Weights of a small transformer language model.
Size: 20 layers, MLP 960 squared ReLU, 14.7M parameters.
Architecture: rotary positions, untied embeddings, normalized queries and keys, some layers without attention, local attention windows, value embeddings, a smear gate, skips across layers.
Training: a variant of Adam for these matrices, 243M tokens, 7422 steps.
Each number is 500 + 50 x the weight over its row's rms, rounded and kept within 0 to 999. Layers, rows and columns count from 0. Numbers have three digits each. The size before them is the row's rms in percent of the matrix's.

# layer 3 MLP up, 960x160, rms 0.0756, rows 35-121, columns 0-79
129:509430356404562504539517550500504511503512389544479551436489472443565466458538554474353534509543534478487429477479523540469536454438468536503497495499493535499482393504502596605488478429543549540477496494529476513515518454486559446437541546
097:518579467551480425484487500437524516480581469584533524511502491457523555591547456498570587526537644448479478529538498498486452482550537498552477448505489518461534488441540576485498459388537487486542567416582501427481463576514539447527414435
120:535500479471488522429520470540465485478551512520462504484498545502533555447456500438532531478489510511507478431428506499561485485503565630599491573472507547485458505460507569383551470457509469477505459434529514369513548496339484555503509476
129:510432514504459483521536479516558561486418509477450503420451501471555434552465472449464485488520524495471362430508520446453566540482479512595491555613511517522441566481518442453480531471511566486499533468437482449577418525361515537510492514
107:501474426464438530457487453525551531549475499527500510466504479437419467542479498406538483495503558469507490443477422496439561591518431539473541589577479459457562571556597492506492481526561446480485507488439453410540491473463491519513551581
088:428487505503523541504475527591492561420550520577480475506496536538534472491461526423503443506557434486541510472491457437447451492413532533573553437545436542557498562581529483470459435469503486506425488443536483431507503474502515572486464521
063:478504485585518526550486485494521544464451538438401449452403506454515509486502532432397490467419535520536508522565478469488547456478408605502559575504484529562486461336527527450492502584468374486447450439522426532539460521512394545452462398
096:403505494587490487449506556550486535516462552456506402555407507470435432584452535510443597549513480592484465468471463499454539457520454503582544572503521443438494510560509501556383492474556547615492463488540449526521537424396458590441543552
112:515481418422479429497520520487502530525470525548422401522533553500415577456500482490495456531500545567512460546482552515520517520503478567548503467461426575482431481493570464471469521518551377523514499501520505589518479446459442408486547498
120:465497446536451600501490512480441557456448410537505482478412519483518500468524399463448461417502460469397465544495523445456530593531509479508447574497374498567491454536502512405476555489503416438494506513467470392488474505502439561559477462
112:498493473454467584465563500473454535460462493517430503466514519530439507478562501419504464567539549508521463464537448485535469486384507623485522455508503473504389513566535478442464483498587473542503514480484525378466525495431375549522525400
112:511524412442529490449523547536536573536557484520502513472516495480566465458539558416430577541516415489454505522565429530595506401471464495499522513450504483448643519451514496571473525508445449391530560378467383508459519514475516532389490508
124:491395514483506609446480492475466519466578444571594533510493477479534450573561526447378583503553459551534442518472441523595518526482391564531576505526481518498571545481578542503480478539401522545455520450494464541524439608541457589476502538
104:531585445549553464534526527462504525503511464557557499522504546515508513456380551448508446462519571599537464587419511528511530508519526456611516551519499638451490489575472400561489516486461438495473534433525559470548488460515493384469542513
090:373459548466497511432538550482448550499500435486445510480488485479478477426587589459538483463473631497521527412553484422458524457412498474464469461496308461500452491461620456458554479421496462380461457412546470474475550507463498526567464521
068:446473477499505550422560497499507565464524483587419447504487496362479508473515462327513590504480577587475426475496447430505461523485436487508476529461414523545532487538571592519560534497510514438480502508480477541545521533501534603508418395
116:486512487504600492518547547556435518495556394555527461513520562443515542526586462455484530521437596511495551536522492499463422461352473502419465520501436471543504494580553455511431548444544438528480566454534489551443446533509473484521484555
052:506511426389500575459505524559463553435527463539476479430449523426494479460526531515530515509456558508481481498525443507583473505398361516469535462523469483539478430452544515468545522531472461415489432496377514526470481525507494496482443477
083:468548538507459491420498490519400541499542537455484396519440576539527456560565445513559517555507641533494489459543489486459475559475525477549470498465513510600575553474458467542499357400498478409453492459475447586444527524491505578487444401
122:422330386478557623494549530536501524473464495584528506430458532517545468524419516498420592489491457548508419558443442471556525504490444499465553471462454551507529503477530468515496463481379398460485495506510459491509390508513464504452496494
099:492505465530488507481512394537530466452540508525508434413482518516499533488504399532466449537543550521524525465447521336424506471449494480467450561556519517543443552425602488426444559503484531479493556451580483504518503526552502555472538460
110:458396509382447590522501545468595475454439446543495477460514486433563505500455451477460471444446499525560462436452468447555587457498548537549538449528469510610529469479488490450521493507477513473524483518460469472437423632509479521602400486
099:484413426517536510460398515493520481495574471549480512452511550482516515580499503438454513437414444476519517446510471357458448457498525509491531409480395541520516540482613534501508502439477501455482450500501455507561452486536382485499550534
107:467362372516533449435535484478518503531482605492438502451550523536498570501454547531457573378497454483423504514484505517488511546519454456490523417562433469503391417517469514507511552542488506427518450531390524456538502563518540477556519562
106:397472498493512512477553548581466558531483513428553443536535477490407438458436671451491490522433491531469507558434587474559426401382485516603543523488425550448543500584598439541466483595512490435428421519488528553519522463492417542520427511
050:417434504474482497445470523515488525469587495551520400531471510456501440514489528442424497440473512518494468488497546489503473523527451566485532484565416529606519489478566554424541482449492470393469459440503437447512455573492461490545398481
101:446510562483530528404529571479448509539544507411471441567458586463471411549582487462420612477492478613465463548492461461494420603475517544485562508512400524601562563504529452530493487521543472469494533532488378405449516471502493449523465483
059:370437455487481605472539583546515581485569421501453558434425571452506490420466497431543500512458564448503503518391483508570566569515522572479543500542373582520533440501575507435583519454482526491428499469485464469530509511457477497595472508
098:542463511547480568477475521453542531527495455548509553432511513522466514486489504435504497514549482485510444524454532490577548554523519487591503471538464614484541517568477508458498544535463467538420445495481504546583421504521416389551498435
092:371514448480526464431513501528375532386449499471470386554471567444518472504522480555436481454525523551427479490382526505458519530480492474555462490599452461639454418479507557460609416506515499523531560510499413477469523519551491420541522545
123:471394402434514559431538527599548543482520511576581488464539518426513447572481594565409550506541465494480454462529439495496472463478457512483536516462461578574524433500484439536434432480441424545495535417505469533462416551447522458383470430
116:463500514513598441510540572626530520537525508534411494440425559477470514337521512452501552533434507487548470396374544425603594447461501507513530515593497576495545546469544522509483521464479541534485476378478482458534468450387412553412572504
100:497475485523598543425497572455467508490525545508531516563435483435475442503525432489593531414430566555490587475509539456492512513412462585459455516471521442481536515454492512459566442498496524510441534516474550548393502463375515429551536485
099:481514582507442549426506529483503488536510545600579418484463474456523501517468490493468593580493576508513489517439483525495614478451481512599548466513458478558527574536504540453481420432572475481487513410486552504481543570470455504527468447
066:426494490455506523510546530501468562447507516494442451493486540449469483494489499493414550422462508534532458500475509495463442525481442520514507402482465510555438484522492509515593568428465441489478514464410474436510445454471420579575397493
119:530462517449452567488500542551438523504488434513550554492457508419467535521623431402461562404458514485512408634525525535405506564557493522463492411540472538530532490521500547490548465494445583498442437476485512535530533456503455471422476444
062:483492470445502569479517460543485612501551432524570434472500477393416586500534512479387479408529557503544484519470425530551501562522498591484508462489422525563531507498604569478499466501536522511434438440475496491449559564498491463570537457
061:427466507455559575471508494461470569449452491505534395538440529410537557546509544465511479421535583503509475474489482455516485595482395567557522477585428545548457485507527567399502593499467520436471476458455460466489490513416470439493521457
059:505500473513510565483566502462528654398488496542494491486456500453519586488489464460483548487441585506481537521486469527482518542456456623494580450438347578546462504509555483461542603442529457482464509504452408484517552474442518480502494591
050:475436482428496506472532551463490501412585517503477479516509533348448576473499489442430520454452443460543480518504470473611462533469469627523525533502410519533469454429622515491526527500466433435426429488477470534511475491463448580503471521
095:454472507428538522431471481484433630470505446492447379527461450472577395534539541472479482513534470442454445439519404532493518539507507566434448519508436443519463437410461453501455552522521461439538535576493381489454557517549543507501530520
105:465474515507500440516530466584367509528555502504451524485491532495479549488524439391431586390457583493504467487458512477525572556535481467493486452525474548498417526561534553509428564406501550489414356531466515539523500485469503515486524512
065:490460452441544509406545495473473548455585507557503473617487518437489529392499493438502553519454489592477530513512497506646525517546481618486519487514461606482420483429501649434493509480515458454446449489472352445548496489447494596512465506
114:493453537537481585501514470564547487486491525520567521441533543473462462440448555454480583456376499511443527546430519551603523575566474460505541524528488539464499519516480496417467505535484493473479518459458448473567512497494452536447455455
043:446400458454478515446505521566477559462588512492460502526495494467438514553439603490468503392493546519538470468491506506564470526447485546544634470529439545523453446455555542466542524581508515475450490494444466494535475488461414495464478451
109:388461503512504433500539508519461598393493521483395536476524580493477483490450531403455559524595670491541366481464356514423520517511508509574475496580482583466420492615489475491476507465498515492532476473470480442479488478456491476444509512
108:479505528460478557501465596493485524548476477499566477536439517458523526506489545484546507439407466457572450467403510500595451455401527543525469575568474556586547472477574439439506503624434413500530495470523484475446485547502367494484518466
092:503387434427482444445496463409475585436475509542450507563468563428470503466525517521531447525591551541570485589380425466505513531468579462579470415528475456495402452409458536489501480435469389488528513562512400407536437467508461507601493524
065:453481543404515519479470563563382557516547401568451478548472622501466492450511492396546526393451495533512518461403513486473505528526457504542473471518471495547527535405579553525457555516447473493433424478497482459501460440480502570534517468
115:528389576448591577531537527515493516518510461536453549476478516516559501435606492477498603550533525529480518495506457530660498521421523518453578463456495518478478516566518468581543542411543568492383472437481523411556504572493514478612516550
052:498450407394516503449582511531484540502519462544536405548405600430446454535540518470471587367496489529460484452457479487541459474495370525545592438530438553536493424470523570493577508529449515415437464484428465469490459560439420529526446475
110:454397515482478577374490555509411538496413532590417475505507529531478448434485475530487496567468423537539539508473506451491510456539355510511493543522395526551386564399535549464433512416525491517543515492500456541596520529472516605474389462
109:443458526464437495449496523390566501566558490572549509483546465490460542561540492508500511516489651535494512514542486542503499523472517458563578448483446455537503546535469449481435527475582455482532402486430445516474542503463413503483523478
102:431516461442450497314550486549466539449517520523589415519497626401475470560447562516518445542451454504477442508416449420456528483521539489536551516515426504536532507397505453603452492424580437474555520488433509514499537524499501457442500577
058:423512448494480553497577498571456526429532540569506465431491497433520478529538548439501653453431601484481522517515452497529442516511445561479472491504462523581422459394612562456514567483481444456445414520529477518500498549378463562455517472
099:505497521454453555505487522465466507405497467483420466532424489527516505430536462446466434525526563455529401502463523539581522620492394601572501586475497642490469515469504614503457556440499526471510511470467530553540553463390451502474500450
065:429478427419492480440570464468525526492514523504453483511471514422411453448492460477439548501445505556504566486488469444538478577429376498537560494524411531594481481487596551528603518458507514399521481468396466511509555477440477532527430456
122:547527507421491458491456568491480505460471396568538501545541552347530559432607492483479521420509473488492518515478537568463528568532463578490520492433457497499531500509504531597571540460509521513518489408481467494519508482426440444520462506
069:469479412520492478472574492492519501529521380561516483430547488458482537567418496514537582495508504502510509549528490459478400450498507484431471490529435618568551433582564491501640471432459452400505526439514448480516449524493458577521544540
098:492539477546568467439525567464511487456450442496452471535401523461520580449552467451456558510556442585593348499447517479476461519533502462537474557547465535516479456539499467526535523530561381445470545419499416467521490533454472481428504480
112:483515525530449457378604611463467537524538467548388525487524498497411579482429510496488478446477519519507429420540487497476490494414438502517508445488498460456523486587565538516408471501525379520443521459496488527465489448555444471481446411
100:504526458474572537482508460513482532470477495522500495449523533481532566506506493445438543426557515556460384566534533499598476498477488555494535555461521520494461502509452462517457549454411488525519492461495508472472495550533515461511414574
125:514548522544473572404467573556461537470583512559401530430446500477451530498550471483443551504468526531533498458574498537474450609446496523512423418545488506551450445565483514529570603538438518485477468441456443458523460578502518487514514542
102:440489544462436494403442530537477459473577487540529542524562474520572409530447540571479465458512485478459548422526394520534535477469465511534532451525485508573511477440511453503587550488521572523560515458493440469458619593543532556472358494
108:484393456499511588525551565544536521446540421539516543459611504517596547585384497422514443435521520491547491519508553446531406486509482443552561437499491563532532526474555498421504523507441472537447525483465542419445445491489514505592383396
054:425392482429469519417584494511551533487516482507450462504460558472527597504540527431487530466422623535550388566500467461507532578508418531486560412482407549577512474426540515483515496487483403477393443425464456512500530470497493498465504480
048:474472409426488543455601533508510566537578491533503523528487576497564479453488548423439521511445492468521444437425486462582418574485415586432427438522456533508507479391553550491483478500547494513382465531460497487457604538498445567485484479
090:465544574453493494436571528533499590524511479509578474511412508475507433529463514329485520439454508463534450449569492447561416466359499531445494485468493468595500413560578426495471423504410498471421456509511465451436534517526461556391495541
110:482467495535527447516567565536502527445496513437540617443530472507522527410451504533419575407445521490526496457530584591537607486505496435513528506565435579506498486452564543497584523453545441480502494495494480532521394455460543462469452520
119:521474443463507527489496643566504523500470468494519496454479542515473590484530510418494524535402483486533492442435505559633457511459480659563540437470448626469531476432529582578540524472521512469478413424445564435577504545441496531547512471
106:555500468530582594576479541530514515492477508554465531484462506497488561444511460386462490518509462444545585463473507445494432624499462546451525371513456482547511546519503497419501592525481469489443427435430466452504448483393436502628544462
054:396452450563499539442489578482477585455514461471519516520498647357452465479483549423404501464506502531495462515475467511535482522446477525474527470526450522580457489514624553542484525481454394457446397464405511549474527553465465438478438474
103:497521590507547535496498579506562482536534518527489523516544494522473460424471564550556540546470482612487541506530545526555506491464477540567515380432458513528558559553477576506459528535480536461468367583543538520520536485334323569533452390
057:451436481411492520492525472495489511494539453512386446516497552502494510498510547405450461480447637498512505482500463421556468496508351591488645456531424525508502504447558566529481562479468451455402504550419436507547493501506511482495527463
102:508443479537514551453516474409496570581585465523443460440524470522631529602510448453537513532485485544514448478521568513528589558441419581457545466492519493539505438511510502492491409518485444468445483512404447422500479476510458485520509483
052:534527550499448511465527455427522510489654516471546423501459516425554525510471593474366623516493483466496491575427542440534465450497485460544469508539486462488541469544550516516471464468431468516509481445552496553447490522501489567496459500
099:476610507422511604455564515477456576514544480571575474513491480506557538509500572446520506533504550531421466530528586551634448393494490461561526483452501589503536483539494448551543425525541429485502566376551491536454476478455505491450396480
102:489444501528496511445453532502500489466509445453358527501538478496475603504547491546447531567392442505484582434511493491535478528470459545559632565541481461559549551457567589462536519486513571529507513498509516568482474522554444511556451425
096:500446482525547594496501502509503562502506368492616504495523506479484514516471513501578462397388488471509460456486516392455484496506516485488473574476425589505473462481490494539570532500483500525437435467412416389562486485495471433530434460
108:451441524446458531463494581536367524484483420496473444417465489492470456534488505508490515454454508544456532386543496429574448490491421531552473486485427469559541528538510581512534523466598476533486375401553486510473573593488431620531501516
099:424426588515509567425523536523412532488487515499468456562539497525483449429446489479503462520490441543489495389492565547438495564477453446524528408503479509602507567535603431488402470508586546415469457506514469632499485426432438582535506489
106:476470478452489566464491484488527591437496466493609448497537574528522463494438620522453471495567409499529512525433496531589505520490521552442609517509488511550548449430530568497534556516511471371472457472454460503522626447440523554469437539
124:436407503450511445536547505446438518504574519570525424573444518497463564580480438475539523474411504497522491589536442545534555508461469493442536491566468477476534481516566553478437541430460478490545416528537591502499494535481404574455480495
113:491506487482663495495506492441436533451466473435522478494511484513492556461525469452478457468471537465453516412445503468528577619568459524547511518490538561494463529467505602481486552425502502538476483460530441550566533516465457482524545555
112:513487541524534444484447572475529478519585439445474475487401560449451510463427464421364523467402502478563507549444399428568434515506465602554550495529464530469506504566580528499454562495542498576543499441441462516553467538539441517520529517
105:507571487523572577475530558557528517492464447552417497406533517463451492488479513541398489537414468499490527432481560495529565549494382508554575603487500500506589492518497559541518458476495424482546510422515441480475431417564471587470511589
064:451478488458514505451527564503551577492503478525494460501481463459472412504513497482462611416444514522560450531475442524540442513519453562511494530502439527554505456492580531496558502462519467434483435481457470517507508497448465533531509527
# layer 3 MLP down (transposed), 960x160, rms 0.0971, rows 35-120, columns 0-79
082:428478507514584530528441527434517427498444513525496496431487472472503531503530463533490451393577439538454436468409506454463506494537542387532480481451535455554505530597536487612561464415500527498370512469440434502451520457485470496476516577
068:535438412483442449511557598480540571500580526464487473513419463507458473380514456500568512470445392438554496559545534467468524517590558470473452596509499494521534498465512650478462555481486519374451496503500490500457405471567463561461533489
081:547427501509476521480545455549559508557437531536481430505576492515531512412473545530553584468527438502416450467348497567534439495544529585513464580464591456527442415523517450394545494552508432433560477605611523397517585435475537574514551456
089:442494435457419537525574539511407492446494460495618525486481530484496454464454500539447450441514393521481483537485542564459495497401538389466514505575547465538504532518481468478530575490577512512495583502552476557522431513423562402498465446
077:464470593536478565469496485466474474581493536501428600467496496469450476496573510476530481404535475467511449502500480536545479463466413464541495470536531473443615560563486601527460479518506582490542428457522636414581558453427507480470581522
054:553470487549437402580550493511545472540474554481578580496454455465586586511442499437469518484425480401507556548552483565395569533473496435441477601523563491424506507514487517544472540534486512505552559596533479542505477471464468488478560541
033:505451493470380467535543467495517503467450451436574542513559365517416472558452421457504414505532451486520510563502512558576507370577498578513516503443516485497531562485491433408486467561499568436512457410573583479402489471446517524463489513
068:579514669547485391546495483484441504522581452539506583373509480453540532578448518446480451537494498454465506445525551505477541483511461500511450505571521419461466493348491505400450431442487545548546571498573541511498436464509467485550452446
079:489488418513463441417507464486499540545560511579533442461474456538522462570502410459414558512476470516445441593532395450461555431466576539498590477556556502481536471527472564413441458496490460541588541576540413568470409557504495445462455494
082:508494489491486529444402362575555604503544492471567522458485415505458498504600500498476433467447459550482519499466539542530511387516552381496460418444562539542525532469512481476519501469501471519548511455664481538494527512533451468454526549
076:490528485420483494579412453538507463536407569570476505552501430503509450517461574494516574499537462516491463504517373546513517448541580526529564543545547468535495517516448444506499483543507489453547566489491491454477535513459481493479473614
077:527460518482443466520391523512518417604480481543509626487538524530514521506448493519692558519429540457467553531506550453461468442550512511511418465471505504427550462470460450552582433466558450496437446535468567490540448579507462509449503417
085:584436568504479565532444512437480409437541570535480551559606475586456571537453508489554594524439418588503486480560493498537539592529473493572556559459475528504501448510498505467504512472515527451468500502497426495514420474475514531569536476
075:621584467564493366527499532449423464429596522416608540524493471529530528474495380488503474503473558444467506519519530448427549495525566425469466558513568515393522482532522506470474517491493528521493533533605456448498504589471481472503415374
058:531587616487563471509482503495472394463470503525555583473458441499551517547514470551557489410499484466613598448533519558522500524492511552481526469499497466627618419482468459410524536477450501452565515527535465509477528462560483540571567482
036:476339448449441478485514519546493426455565538537493505516526548511436480497461523500500511471450478490577563559355516475346441427523463483458554532498465550508570556496468598567492580476547450506538522439427510429482567475426442536471488526
082:660524485511535469491450444500572497521533538513528553491482464483592433407510537524543419525471516427628486475478453554549526606508507530530419489498506477476430486491512477482445466612490451545517456597421521425498441531537577519482479456
024:512427457546403511498459455499486497501469523493499520539537534479408501547459418494465500547573480494494500549566538544454475493510537574520559508479455573485533574545524501521351496471551496511455671386477538444503524419468417533366561595
063:540463512587449463560412547449623517507557439504473559452465431616485531463498495478528472437397417464504517398441518571509537436563449501499461515438545549545517436493475457511498493534413574551453422513492497503519427429489517486556499515
081:531465540374514559543509524598451530429460491478494505516515542577548512556486363541448553544449562446433460459409516509534574542468409491454519515457488478529421486512549420481431474454396493592532532513505598484485485513468474438535450546
072:527500581441499549525531535517497480515447510529510542521515504499496466509508595516583516548443644537525409574521432592493489515563497523526476458377478521479509401477408513519505387463535545496481427502494503513550493520443441496560473507
074:469545554544421457556502478491359620503551495389485521495506416540459500479552379472550500437467478500509465465422531554548541491477491474491497491476599395511562525446502574539414484458483499530460537518476596604449487487351495513578497447
072:496457601490451431603552586546514503500395433484524526479566459550465574536492527451524512467562501387466542524603503533497532409525462458513382490407494449529430479419508451524531564550523459552536511531433482426576542515537473485431509485
074:531498499534479459526462572437483477471589521423508535407479421509547558487478477536507538526470549498566535495561558360505484402539540484515444441597544537487554514499501510484486507420516540518520492556412539495521536534570473499452510438
073:478490543575496464471499525513436423535539529404470545514540493544441511443498464547490497446516584439541535390443534430574460483458496438487454522574481454462530452519478507389407445447447490520536549496505553447577427514450485531615463439
021:508474567525556457456508449448540403566465549443502521536614422494505457511423582449525496402507431528529507488546475465498561548595435522485527454507451501429540513420396436477520530579511452485552451500538459518453553472462550582432488548
072:467493489659525494422572460528556547571506581452501513477417441451588509489580428447556536484470472479484494459478561505563542503499611542386484577523466510442483467519514425432541497538472527499447540556428539521453556505497468509561494444
033:469432538457463559528446389385534493448493494415584496538583517544507555455461420557486539583506375462528517590463506517544566455540490524426522531571551445521525555492568506566527488422669518486565532507500507629429529501469551469433486455
073:532536520470463493473553575520532485562601634474530614494459521531546591469508525428601527536445432421477409517516465419475448537534502572545456522539488493505477411520408477450514502566453483506522549451480527532506539512508418450544431522
069:490416551491451515455517510499440520516432561500480419497565479506506438533502536498564567565522504445540537501547480487554535442533554517515505410573405546515536403496475461521536561394528488369574515553506524439569427495465560477480545460
081:425395457431472580573541543511521586487467435517531519513538593546421483509489541488416511504563561481373464524421451529466472408547409457461465552422513536536429447504452523496506523440479514535450527444541481521495528486434461459384427530
078:485482504535489512545493458562534571549493523502489596442548503511460506511533381522642457483481637508443512467574499536558445521510526556487434491491619436489442469453524541506436574488453461521539579479503613440495518449509484560447523430
071:438449455519456450359398543451597491514447452510548515561512537462423488445506508570500430522505493487514511563442460485491522401480548464526469513518508582497579560439601501584480561490511410473524424462423506562483519449445439491429523544
069:424458466470543581502503525481496521452564392491476501431450467475428435453459436534439478363551493433500465482491543485535487473541463441519456480529476544567467545602553581451526433584501437570556484500465486503533515461535498511401554500
031:531439459494429509528518409452405447520466533492537535602509587579508510446428537585527509544519429470481457503499558496386451449419445595538548544498519441502486475470493586466517554519479439518567541519525521509565543404453515551489448569
079:594480444424386518537503439533528486441527502541478423596435515464484374575516503456511592523550427487394478534558435506445426587444592547454573485521465488509540458486569503618482488518526594499471402592608481462599520560527424511486553544
034:491543510550510469485511470464515488481484599465553452533524420596509530620476548497515514458471501499476452512618505462509493522421513511556533565458569503463480544508555518571521540543458560545500592511533544470504489418508469595517500546
029:469532523540525510477430542548527486528478483461509521507461468450534364470514556507584464627481532448526470508466518589481504498495502443548425516581491448583455481509359408499483449434522479489593477445562470556553502518437502527476546454
034:535493493565494439562564443525548516446480534434525561467579530473497535466476589591439551456441550551550578562450561508493554509488536471550411535455565478458430499514592506462557423539464570500527566579387543505485550424443455401420510520
019:447496487466464512498517472492537429497490496479469480534505473488381577457515420542495524467513458514510522547536586476530584500509548464464481532392596540612498516549483452395457593469464440439507477524340514499474494466572533465510453477
069:487462509505497453505475543577489478602430495507539502518508511480498525559584505457489497575446441485484460464496543496459528492616643419417486529539557456494430443561374423516523470466543518452552508580420473432522461593443565533500512387
069:490488517505545531499584533436497433465561487463472478462543448459479376456483525565468468460481514397547426530530476554490436493548565456487535565519479436430503488439467572534475443503511559521519421531419471503545468518498484609620484524
036:487433567509426474427520501508540459497454547427454474519535589472456475478402537447630511509551504506476505471410550478588446486538599509485438567491481558531495509567525504475573529545598540499509463575540473473483554460462422571445515605
082:517397565536522476529524439435401478552422466461424554520475484503499449551407516486516560437418462494470390500522486538529488421475536502562492547543573517438444456552538612511454499597522510497530489582542547514515561480435418495548517480
024:513531549520524546418457516453581525577447575466523547517533556526477436454529507511529421586558516426557547434508460520439500538563469458514383488513565400511527629520508453528470580562560586467567536527511604570529536474565520606445525599
075:453462439471503460474509556452368571514504367470578411501510474539477482550487493509417494470527588469481505532508575429559512463489551384489416616545573554445437529489592514507563514542447480489496590473505454531472452512538452444491395468
076:528455488488566490520514492442491452488545616488436475472490500525434561509573419497475448477516555518571515492544576501503508443460422398524489467468497500432472449511551525557457527491409568471575496456496441570615474497458491512568477474
067:453418533543517528493533585512428495522484505537519482442483437471460577540457432404537526511486509424471520419468519469488483505512510488534539458454525575431630553489499505571403497485507560395527523457415614530619473608522543598481555505
034:583413477525493534579488455548524465543410573500552570508524450651510487466495599515526522566496455447458548501492621572460478470530519464406500515534643465471496525532481443528462525543563599518534563506499564574489424503511535494541451511
073:574509477429446539526478525412510481544486572498559485457479462551458525483547520606443514576481431519478411601488497555447538495579487460520570467545571435511628514501472522592513474456514435460483517552451474526403506497485545462452425558
021:444411562505510402538507452482518442505566501475473542501527507499418423505497453489515526546507530477504546581496508644472520386499440492500541522437517522418601590617472498514493509462572496594508527476533513541559551541442499552478600557
074:533480513587463537463476538558494470506450507504478495538501450468478469536542456565515512418529388488611404408519556407537506478590482404503479460367498504546508458445456518482474551519537505443544485486514473558485517612515553543469513504
073:491518493545506489550424618433493517554520520493482498490474508580474520454622415589450500486516511456547555523411537572510513362563494427479600437513571510506510483538464497450518542552496488617462567587544461471463541526519459482475548443
073:531428516459485495468503576437492612548491607446493513577533565436465470503500478516546550473532486432504456417514471491532581421595545486411578517416490551615543465487400503574498479501487525452469558564477512488537495489469547548524484482
030:507500541451557392476473475492529463498445541518477474599550533492548385506465496668551494513475506444528484582554509533466490457464554509461503567419511516476490551514563461572487482569549454538544551509518444533469611410580513469506490556
067:578548488546510428535373513463519495473406457531492469466528534411529536503440466515409496596546505518515578498467545505443465456534513505574475543532540401449481502576601530533430526391447470524568511511512487489529510448503442514504495501
031:566457535467574570600551446526476458552415563550481594617507437502465457479410496501548543461486543432475573572577464553540472549459528517557482447482448519525458478526460484578576530550477443506537443483463622500495495506497527536486473534
085:434457574535540488487521513449504437398408434551522589510508430428520483568498408577461417531623560469473525435482631583524574505425446474474436534482493457547506476565522486397546465442527482463563538426470493510464529485481460497551462547
039:487424454551518441405445497496545514541424519510502514434536489406482416483546541547594414567477562487506566385496475584533457452620504525491472388534464436487601521520445477506548443545437502511558494513512524509565509475468533563455633552
070:512502445548427459591449478487445595497571558384488572548529510478472516614439478455444474428530589551476551554550541556520468537528484428519428440600507466427560513516465435495440545608452502451575539486498562594406469477484486483599561472
077:497472493565440506479462549466511502511539528453454509568506481527471473470372541572603477567436405543550519402433577521465535527442534470598525470433555509438540512578475526531440481517546432475475522489550525569502495437553501515503514464
072:596490580500537470564427510454405481491467498541480544504496505490527500546467482506562450574522471422484556460585456460495473379481435423544479523526606496368500490384442492512491476440523478504576442530583552521636492607539576541436465523
091:516443507499548594437463513390549505481521447528458574561468410471463498484480507451510512438510498624502495493446572540528531594615412510407593460607459477457506546522412552400480514504452523525421515478535529553512414490488551498517490466
071:541495342515512497504475564508457566479578501463471472415528580559487485387545570519545505615441483411476514469528416618546542535621474468536510549538520496490434531446420498568450446468462522471476537440506527588466482554464516544546472511
074:610538591510525511562535554483576543512482520498493467404581529477467494485505489464513439564469569413513522505539595604491532507519417515431498411495456574496524563486510450429533420463478487436484594487479608514537500464526459464488499547
031:441523452498575566502538512485505433452466461588505554565435488488469482570441487539513527537546353463555503526491423504547476433483486453620511489474570496482539492497465624527543536513451552487488484464522565525508431503484503619502530549
022:567472574508508552554468439456545597583459546441489505495571479512526529497381626446470565586457556572530481630474486527479516543476503492583504558438463471510523559479471520551439456538527446503495449465509425464552469474491509509494497585
063:487468521534500494535511501507562490435521446447469472449509522564510569537475476592569463418459538441612460424402492414556514493565536413567455515606505505465450486451487474478512531457432457476501524480535530386568496504490497582430530502
077:500575545434498509522430533475434553544556570523487452550387453418487489435529491438519417479469602483513420569510389506493494438543548523493494445493537543464564465551485491484520516566492477552539487537464446572461442511563477455456433512
080:442607504429517486434407450509461449393492506507459505467578549407521397376418532555476466547578534562483476421465509571448491525529528490540495500509504426511540457569501484537497471503509523590538533557477460433505475481468554495493448567
071:531507485553536481543521512516518411469517515405502538498494417580603425481505481514577524554430465500500550574589543458535471472467580536464447479529542508504418583446471521453531564494499493523489505483555484393510573524526562549519477387
028:502543541442417464471499499557556542495541427483418471568489507529409403563465429543458472522522455589458613520528549481506571494418566455464480489465491514469495539560607522505495529526564500474522490446472594480464562459552504518442512486
073:543574483512580424581525474522506496562519562510511411449516536598556543402459502423479546566504546454455527544449551503559494462422485479447504521595550463515508500477460536507473449508501415550494478565438602506558460492469515504568416482
032:586499505486473517615527524482479490447524544495566533600524537565555510616565406515553480592491481542502583574461555462477604628526584536504517594499571536491521538524521417514516492435478543505420466443523577578490533447445502465479484433
070:607447603460490460471445541501477527561567479427553521469583475532542560455480469456555482530476485444467473523514578478484493498558574415552411541551480549391524508491575564553432419453526547562503480548430504489432459522540509540501549481
027:610545516445436528576423497485491524471546574565563463527548402502433423468456522492556511585500529500537523480501516530547538586589449594543495511448511505523501509493516496505467497496462606454442512523528567468503520502551595528541417513
072:519504568471482453486507508462523591524496508517581570496507517426580581444432480506513498521440540451471563513492542500542602540486506439505424593578512442349506489436544500537437478483563439413535535484493452513482386444484515568461520462
071:560494491606574429512555496424470476417418589576593589443519485555434443495485441574534469525563456467528569580488512485461518507517469536465445497481517473442507527480471558474442459498520565512564562496564557531555489496535503444502536458
066:513557529529440480491484577527531574520613515551542553490436457527516493480371550471439497511504523504410417528576573598539586473472444548468560439448497537553616588478573438557481382526517526496515457432554522516391595449452466457456518582
078:537448465568550538556552530459559447460498447469537520394548410552506559507561462596547453510512496420504533444495460520577541434527506503431500468491572438576555537503544535485476540517443488538558555471519532469506502519541549486422589479
067:502476464525437440495479491502465384542653474435467524563520391518552534524580450415476501512447487476526375598541419447429560455492530476512544547510492539405478443466507571449479540468458458580472557540532461422508487514523541558505505426
075:537417455430431517490415459482575464400517470508386451481496457481551362444492472618479511515455446483522499467477364487501527577487474502511577478536450509580606555378599530417565508496482444390463475518507545534531459450560560467467512449
082:406460536486397490560485432407522445488556558535414457553507539549466539544536477522521526464552510526585505562464465631549469438494492442453515406499424518467500499557543532513463495450533541528581420505466534443492502497513438534458476498
076:668523549486538462627538553443570396539475524514485526434532496588546479534505489460537432590520455465537460509501433498479452560426503537499488474524559546501517519462537405491497537372514505568518561443532498512589568550521487396427492531
078:554492455446481521552652374374500509467497394466499542519509574506519512569471505507412439572530454479502571499449488462547493526608493489430428577610581514561507456426438503403476539431442515543468474392482488473452499496530526480434477504
071:497555593500528487474517520430465480514513471500448584487496510478502530536431462515465441461563586409573523515544471509553483497503520547448482467568560512438418392517473528521453554480494503575602569436516568464500523528582469511469439483